Part of a small language model's weights: 2.34M parameters, a variant of Adam for these matrices.
Each number is 128 + 32 x the weight over the matrix's rms, rounded and kept within 0 to 255. Layers, rows and columns count from 0. Numbers have three digits each.

# layer 17 MLP gate, 256x96, rms 0.148, rows 183-205, columns 0-95
121061028169122065178104147112152152130115113061151100165201161085078116151145165163117130199138156136123055087156141140124102161154118116129123156134085098151129107126225114148097168094169129093103096094033152120176163105135071133143125113164066154108160117143128135101181119133105110155
118104160072156093140180135136122123095115130139095101161177108130120130165134138180142131097037088169108137133182134136152196172135141152128150167196060126131162119123103109159074107093165127120147057082137109099050083183139139105075151162173088104152103142139111096130115136148145173108
156084131153164113161068177116157134188123143082162073129174093193157122184142089075145115114147173095127109100159137128127125118127142047091097113131144156154161127119088137166112154086043146117117082122161166127134143123134116109111114137152058110138110140141135039220134133118127121180
120142090116138109111106210122149123067092029133196095112104110150140151128158158106162197145139114110110082070102143116114136068158061076082127107166103117110145123110143178149099148124115109169152089168102140188119135169186129119132149069108097087139111109096078050087088152159119037203
105111113123141103176072084159161094100090133176149075120132113125151121172140141106151146140122107116158101126096153115115109139166104120095108180104086078103117121111120152048100086157099146160163125188106113130105123125155091110142145074101091172125143094154094115088101085125140163075
154048109138098156134110170145138076144077094109135118182085138104127122130142170119114144068126124116131113191110121146050149104140092118129132129158074093123137087084138219125119123099181099151141164110082182167148116157122083168139163113126073142115145114132152070121135084064092140092
147136129155161073113156122144150072099095160106107121108152164137089112098105098171141112130151132096152146079154120137120093109125118084186134152187103132106194045113206099189126096091164123104163105176193125112111136135147116090140167134138096114174172146105165113122110132113137160110
101145126126097104139103108120136155097194129144117119066152145141086130122182151157163108208143119099196027118114113151184179168196142106115130126133127110069159077133138155167095109141170164150129143168094207141144059132114138112097124147141128106124112142098135046180192157131169077111
105136122137179120145055144150087089113154096176176091090141060135119146095103121164139111174146087143136087118097088182127128123115140128097176168178148061118125133152171130102107125124133169042134112099116093122147127133090069122098172168109066075077124101138147117116112090127137121145
131158136086155092107180101101141112086150151088091128128154099110136142116148144136088110141114080094116036091149136150153113165185079121096134138105071174085099100080201129146121114142155094130124146141126136138138122143158146072110162062138087151124149119138044133115105085136158084114
117125168098143067117105104141150109184125107159185122138071108120090122136188147148137136123073098087183167122146150172147150102085122091155183164186168139142145108074178093109118050131116087117112134146163143125165106074125139126122147138130170112115091161107116108145129083128171213121
112145104183146030139078173126034101150161108166126120125121089162137168138202152157118136144146130075110084144155117167084103178143138084144161127137159136127162033144130138144160092068178094179145104102204154095071089105117088174077149104127140089097193255127141180191186161185139152141
087177120109189140115107118202172115095118090182088103128197100102189146139113127130159134133107128184149080107171126084066145125124192164114075106106103115150200115080168144108131120074153173142115104140103155170072131086101084090154113154142118127100127151098145099165120100115106139107
146142141184163029103140111129120124127141098149108131158108094127143142158153161166088120122110096080165131125160086091142116123120199091100097147176103084150129161141127120151138170108151145187191074153143160166066116169146113096131057120110135118108155149164125148127094083162108129201
122141098141144087186125152138153169144111108154138113118104047141152105039117116089132066111088122136169127055125105155120137103119136124160064132086138148127175117104159111052095111079127087193148126123135175210095112193091087179210076141172092128114111169142168069154183155089167096101
099188083128195166087171118187154139127145100129167116098140158144147141102111127148171024172129116156144129099176113121129098136197108086128155136143095169123068079078125144098089162142119135124151084105163132108138105162174160073173115147163106165119149120137144149097096066084072134190
136119139109112124122121162215145154116141142141167107131129122136085137148149104152116142152111151121081130120172095124085191168094139062112123219176147127103159111151145068205127121089124126115111151109155104142113127161208126145102103116129125124149125111055068057146070052153166147123
118093162145177132111106169179147143102144088150099151114181120079191139122115162124128138115091135141176124112106126165109167119161060154095117052113162138141106140129162087141144169149158128103043108121068147115129076149106096143148098124134092114106111113170097084202094153140127108124
109116157145207149121156127112148103138153118121112155099157110177140136077107058095122109124156198146149115100137139100181147148123077177117173173135062115129131114092143161134137119124182163142129092168114160135103174163125077099125154121178107176144102178149100068120163090101120121130
137163108147091115195135116136086109104184150129138092123164152130106097128096107123141149155088158147163096129110096157120151123194105065109175121077146110121111060098122126159114110108111148145162150192175115110185091150077119173125088105148093043114161127103119123101145081136101127064
105173142105068120150114104197199094147093176101066106177173125150105202118128118185144121206093134147106139086108104137131152117142130122180119138117086128119176091131121121115145126193183109129148148194126092148106187161135092081084093100141067130144118109128120123147127085117101130135
161228127170133103131114122158107143170102152157117097159184134084131135102156130150169142194101133178101128174164106132158172188158197119166158147166125116159154090142150106169179095111111175086146133138114110144109128071132077134114151080153078148102049167083125092150099016126130142139
135067085107127082098130137173094108038097069106099109130113165113112116122148130152130113168110091135124177148061121107130117107128120074092080106169144094120145029122158145142147140131196176177093053156176224130115111123146130192170091146103115147087132130133132115113127063119158097139
# layer 17 MLP up, 256x96, rms 0.139, rows 183-205, columns 0-95
153106102138200158081130165106041091078125133178171125144126089203196120146153154131128181112109125164156121099134154155152122135130168170121140125179160118138047138143132166197132109189089146091162162131110080188143110139109136135110100177120126165121099147107090161054076107132140129093
172092162112132116099131122095112033128078163102117089116079116108127184159145134136187125111127132161142156130126045088175192072095145082135129181128152094154170104137138122170143069121133151088103119145096086165094071114171167136072091147131123142153131144089100133158109130095156098113
152129162229143179158089103143146089100174117125185112156146140154152128137123119119086150190129111110202127154117155167094119148120100132147120082073094125076081099122158148182159138151091101118121075166116137124142146086096123146103080112110156231114138118200117123159097083134109129174
108146172150102135122191110137167127149172146099099102092145182141103149140099100159137128073131187106120102136189110148062118161120199195185115117103017132112140085111145153118175079135078129083193178152152163124113081066135078174181168043123142090110166147132077147168138148137141185105
150102150166148132078135131127106183117106112121111192147136164174111108115051128126156132120156157102151069082182116120139119125084170120167135117096142136172132099125096105119155050054158147097113142077137139160084161108165210128119117191173142123066118140074165121128075068137112082103
119094102186115091123181152124071099198115106176049110082169189104125145160098087142101172111123122169105163143092187119143160055136149205098110145134076107153093117107147212151144120129161140134105131107134180095118071136136093133149115095164106185082134143127129076110141174121142121063
140103145175129092107109109113119152122178133131086121131126127159064135125097156113095135143076120153186157096163139143187117131118061140165168133117147152155185110157167180087079056068132120099154124104158155100200118164101127076182153139120156106155147117135144101132113125136127100148
141173097132200175143136117079112148161141127108120134145129199134181083110163140215165106144124145124079147185084118164087095163178128133119126125150131170104141128127131058163103111174089123125161134149133105153129075098101131097080089111091156109189123168112107123197210113079119125165
075081072120091103122173118090129117118073106153108136129106072162165120103143128124143143120114134107104153123147187121124129151128145194137116127129113060100196125086053116130127181150164059147155136075102110149164165133116111118168117112077091149159178130054147134098142131085163127166
149087098115133135184145106023138159111080165145097154119108144104115063159105151075149085140110106092166146122144118096179120116112121150141102196138101106151154126127138152158097205137152142155153092092131163125102166163075180173131082153094193121166104135128114165132118098141170129140
088078090183168088137137038142137134116148141121138116094151186135137095131070139146167150069121153100142118112100150105142101083093131156084154123150120151164103126058113205158077115128182181153161140113112123114106099148125082108157150144167134114102149086109146114068068147073095105086
070164073096117103085094086132135114117128106178120092177091125140152156146198172170124153125104136109134132174148152120154149170165129117164173127144128093102099088135107156149165103072175162167189126169139102142125111128185082123082097092150141139072145200105151170124124134140135157155
122150170120197175084183080106118130137098080129128147140119138113089142140151103180130157116149175066144094183161128137141197138086220162151104140159111083140115115095100123157108050135113127081138144116158146174115162085102144111152159145128170142187088056139054093188076151137136114121
166158159166140123114102151149128096137131169127161122064097136121103121095061107092077146139139131078065096083114152115134127102128133067124136115139204136120149138092158182082140112107105104151147154149088125160087134094125106127074195136187161090098125111118137138095096073065139099103
140155083144129131167099119145098089125139092139134113147072097083128179141160127148107105060132101184246144134142148188109142085112167069099128106126195151112137193158136122115128108103122102210126115088145065131135093116130161096178091120110093158102135115093127147066133090098162132123
090110155200157142086116142168119030101097190151137157146130123169163113119124092123191117124178199105143154107133155159087198073079167125121089154119071105083106134115120102113122166191095115080151129143121091121150161103123131086145120154140161139092131115141113130136171143120135132147
116140195166150150192133100119126114116161118059130132168116114143171126132139078114168103122142191094125152162132116131135117162115157139132101075181160096081153176158094109136125107142119087048150156141178124182117075118104116096067134071157122132157171128218162133184114131114143098176
150107129163127128154125185102122146125130112100124121138167182108167197127152145154113054150135108102160188106107131124064076080127140153121197108175177165129157167091113181115119162162125068087148194075127148132160138132171177083123166140156112147131152117141056142135113129145129130138
113075121162130079151127114112116133083163164161050112103095137189115113106145189129143135141073097146191148091099186160179116122148169148125120122160086137148149096152118131104170108109154157076130151174143139154176101107123105111140144130095200044086176148119126156128159120159109214073
133110119103150130122175042108153159103075165145096095163141153075143124116187103173175145128156173171198140115133199122099167095090140121071185146125103224157142122151124111087071079107145121162140133106170122132104130100102130211167080098136162164132156128169169114128099157094097123134
173067142118139044103112159087155149141163155149135168067151105127111105151155130186181175108167126123099101133135196114138138115124211197136110175183065120122082104139087088120109081156071138095106116089082158200120148149158176086104150088177120128145084120134113155095077136093128117158
127169127110131138180101104134136110157057131190084056155125135182165084126188061122121099125185146147115113125157149117188142049150122156165099137146090218200160085113114171147107103095134126116085088103111161161106171110099133145075075137127148094158136166115102123194134101117155144118
080110157114120155138108120138144120168108121099178042126095103101168099122135133042134135142073091145164107105101181090138145096110139112147098161122147130094108088107160137050136139090159070131131014121134134204111116164197109137168077178173171147056128085171132111106141153154110120139
# layer 17 MLP down (transposed), 256x96, rms 0.136, rows 183-204, columns 0-95
108108152070172109127113129152115164090117069069142095168089175151142159058112155134119165145094057099107101078190140110140106140175070147123129118155125117160092147124156119140120087119051148128166128104136140170106127151186151158053193162063098177106129168111046102156078128171121137103
095133120114094189128135112136127122101163193142102103129111174169102104097088137152172092162154130126152118127086115146142122084124101109133111154164113172117136129151083060073171113092186055102084117129104142134110126162098150190136100133114138173151175115159125152154096070177187143154
141192108141156156108155156120126081063111148108122131166049131137101112111059151123134179145158107129153101141183129123158115150158109130098122173101132115174072107115125124162178083120132075128115170130208124158156112165166123120057046123101077131167094115121111148132103143130083164115
118171132131177168130113148080168093140041147140133139094156108132159160106188067178114120119118149117161062162120081107149105160118141167130181132077108144060130140167113116114130156127164064106239206097186112192154123106122137136117143144147104118139105238113109121162089162102180107117
128195094147127114105126164139130168112047158098118111129155168176188107084255102131140167165174112134154122101127138103107136155097169117112124175081175108095079153145123131083140126142117105159145125169136133129095175081116100141134156122124123121148072077122099154176124119099080137153
139099119161061128138179145125105102105141138090098076134197121099118118072185112196140147153109129188168135169135189119118049100134104112154162133155135119081113127184113152106175118114165135157135144186083159149140147161105124116095101160105118140189112100132201132083108134147191146047
120140099096062141100127156088122126098133158134111149128129183160079124144091099139087146080138161156161149159106120160139145168151106112144127156161175117147040120116124105124140119140114158161085148112144111188157102178065183161095081142142176124098113127141104128044135163131123154127
130118154165088130115186096143111158133140122096097116148126079134186163127014103119125110096094127155138106113157077184147091135154107116141193139116080119087162119172090108133088130169122115130192151117152096109112115106161141073150113164142157118177160042090148150127051100134134166125
125141132135154176175120096157117149152123134121097139097111104086108146123112078134126121128124138141139146107134065115151149101128118182164088118148088129173133074149074126121139128167169098133068165194163127139085113137089075147075102198103120138111129079154149116147130141093080012118
153143100146153097133130124168112175155083150197122194203127090139116165102138135089127153081139138106193221099101108076084113122091088098130152147100127121124114149114113080121152110142119076144137133117102137097109124153125204119141148175108178136100096111152097123152142131142162188095
175106139103073113107127182097114107084139202127152109155102174123082171074176132124192104049133116103119090145154096114082130158164102120058130189191095167171136112094081099169132132102169132127139183121115120164139100103074107125136132153140113134122140153161118155176114176150151175149
116136176111145200170197116155122106113131153080132158120109137075107117095087094078161096108132085115136169060141118100145138100096122170115110169117112109158147194099131131107133132183096084113090151074104144124118158188119130085189157125128154166153127073168129071078098134099103101086
052140145140141126116149099085136074144152187137124139143104138150103116156052099112158124166061154150103155068132210159155115127160121127154171148122168108133163121170144144071147170085145159131193103134168134128155093217159143104175131142094080112121045169099118155078111105132169092124
095145062133088086116150140124101127168126104088102148132090131095101150103178126158147170106112166102122102188125135116134126121108103170082113093182115128091144142131082140112111196097122129166147147181116138103181131190197116153182157088113169156152117114119113167093194111107147171153
134182109098131106075110073151159141130084100164157131145130150166095123096116141105155157064143165134114116073144129088110195104101154115151099085064118110151100142186172155160129107137068111159113095123098105065108114091146085101178166069200105125065082120150117083138103102114140160098
116188095100107162143160136129093090105148127142142116142143139125123137158092166143148091155128106148163157114148096121153159148117099136148161178168127096142136160114161178155104133131101008079111159119163123158127124115167087150106082179141134048148096081153083139092184133183131149099
109078121220121153120190128157071165162141163185133126070205095154136153135140126182081116151114095101190147186145119097139147126140120140130148080084099094146148124145099100136145104136115137166132099149117134114158122177107156123107137048150199190101151140118174066134125160160090131145
102156054131126120071116056102144091118154146172120140157095070181144127070138116134142097131136057134180116151167094104163118072129120156156078125192145151170114155156079159118127161107144101150102099118121139085085123083179122063156088138147105167110130126140152112157159087123092142132
164188158217102151189150105085164106105049120081132104135137129115162099057174148116136148116110104110185127148154133123117150138208158148111151125187123169147110075113151154136099105138132103126147130178156135069125148140163195128151120174125169140082104084129170067108152100163079118139
166061118108134088107121133179133176184118186156090138143184054090135107130104146133136100173125206154119043115122149162174162133118117128155111068141134125161117123145160147161099075097177171202147156096138118106148189125135098114087171152174113141160123097123087138141185180139141092106
056062161176125128139153151175140127151163148151181105079083154113111133139099127116076152097150185158121090095136140151068101163160123063053140097140121123116161154149134123118142114152058120108142151117128163119128126065133059194085102117114204144045090095137170115101109140094073093120
163082105078084155155123183096119092109151132118140113131143159102133124115066074103142083083129108130082156089184118168159146142164113065123182105110150171102230154140187095117098068078110155159130130118118062106129149135110153114135156135111097144131131114112169112197128112086094056137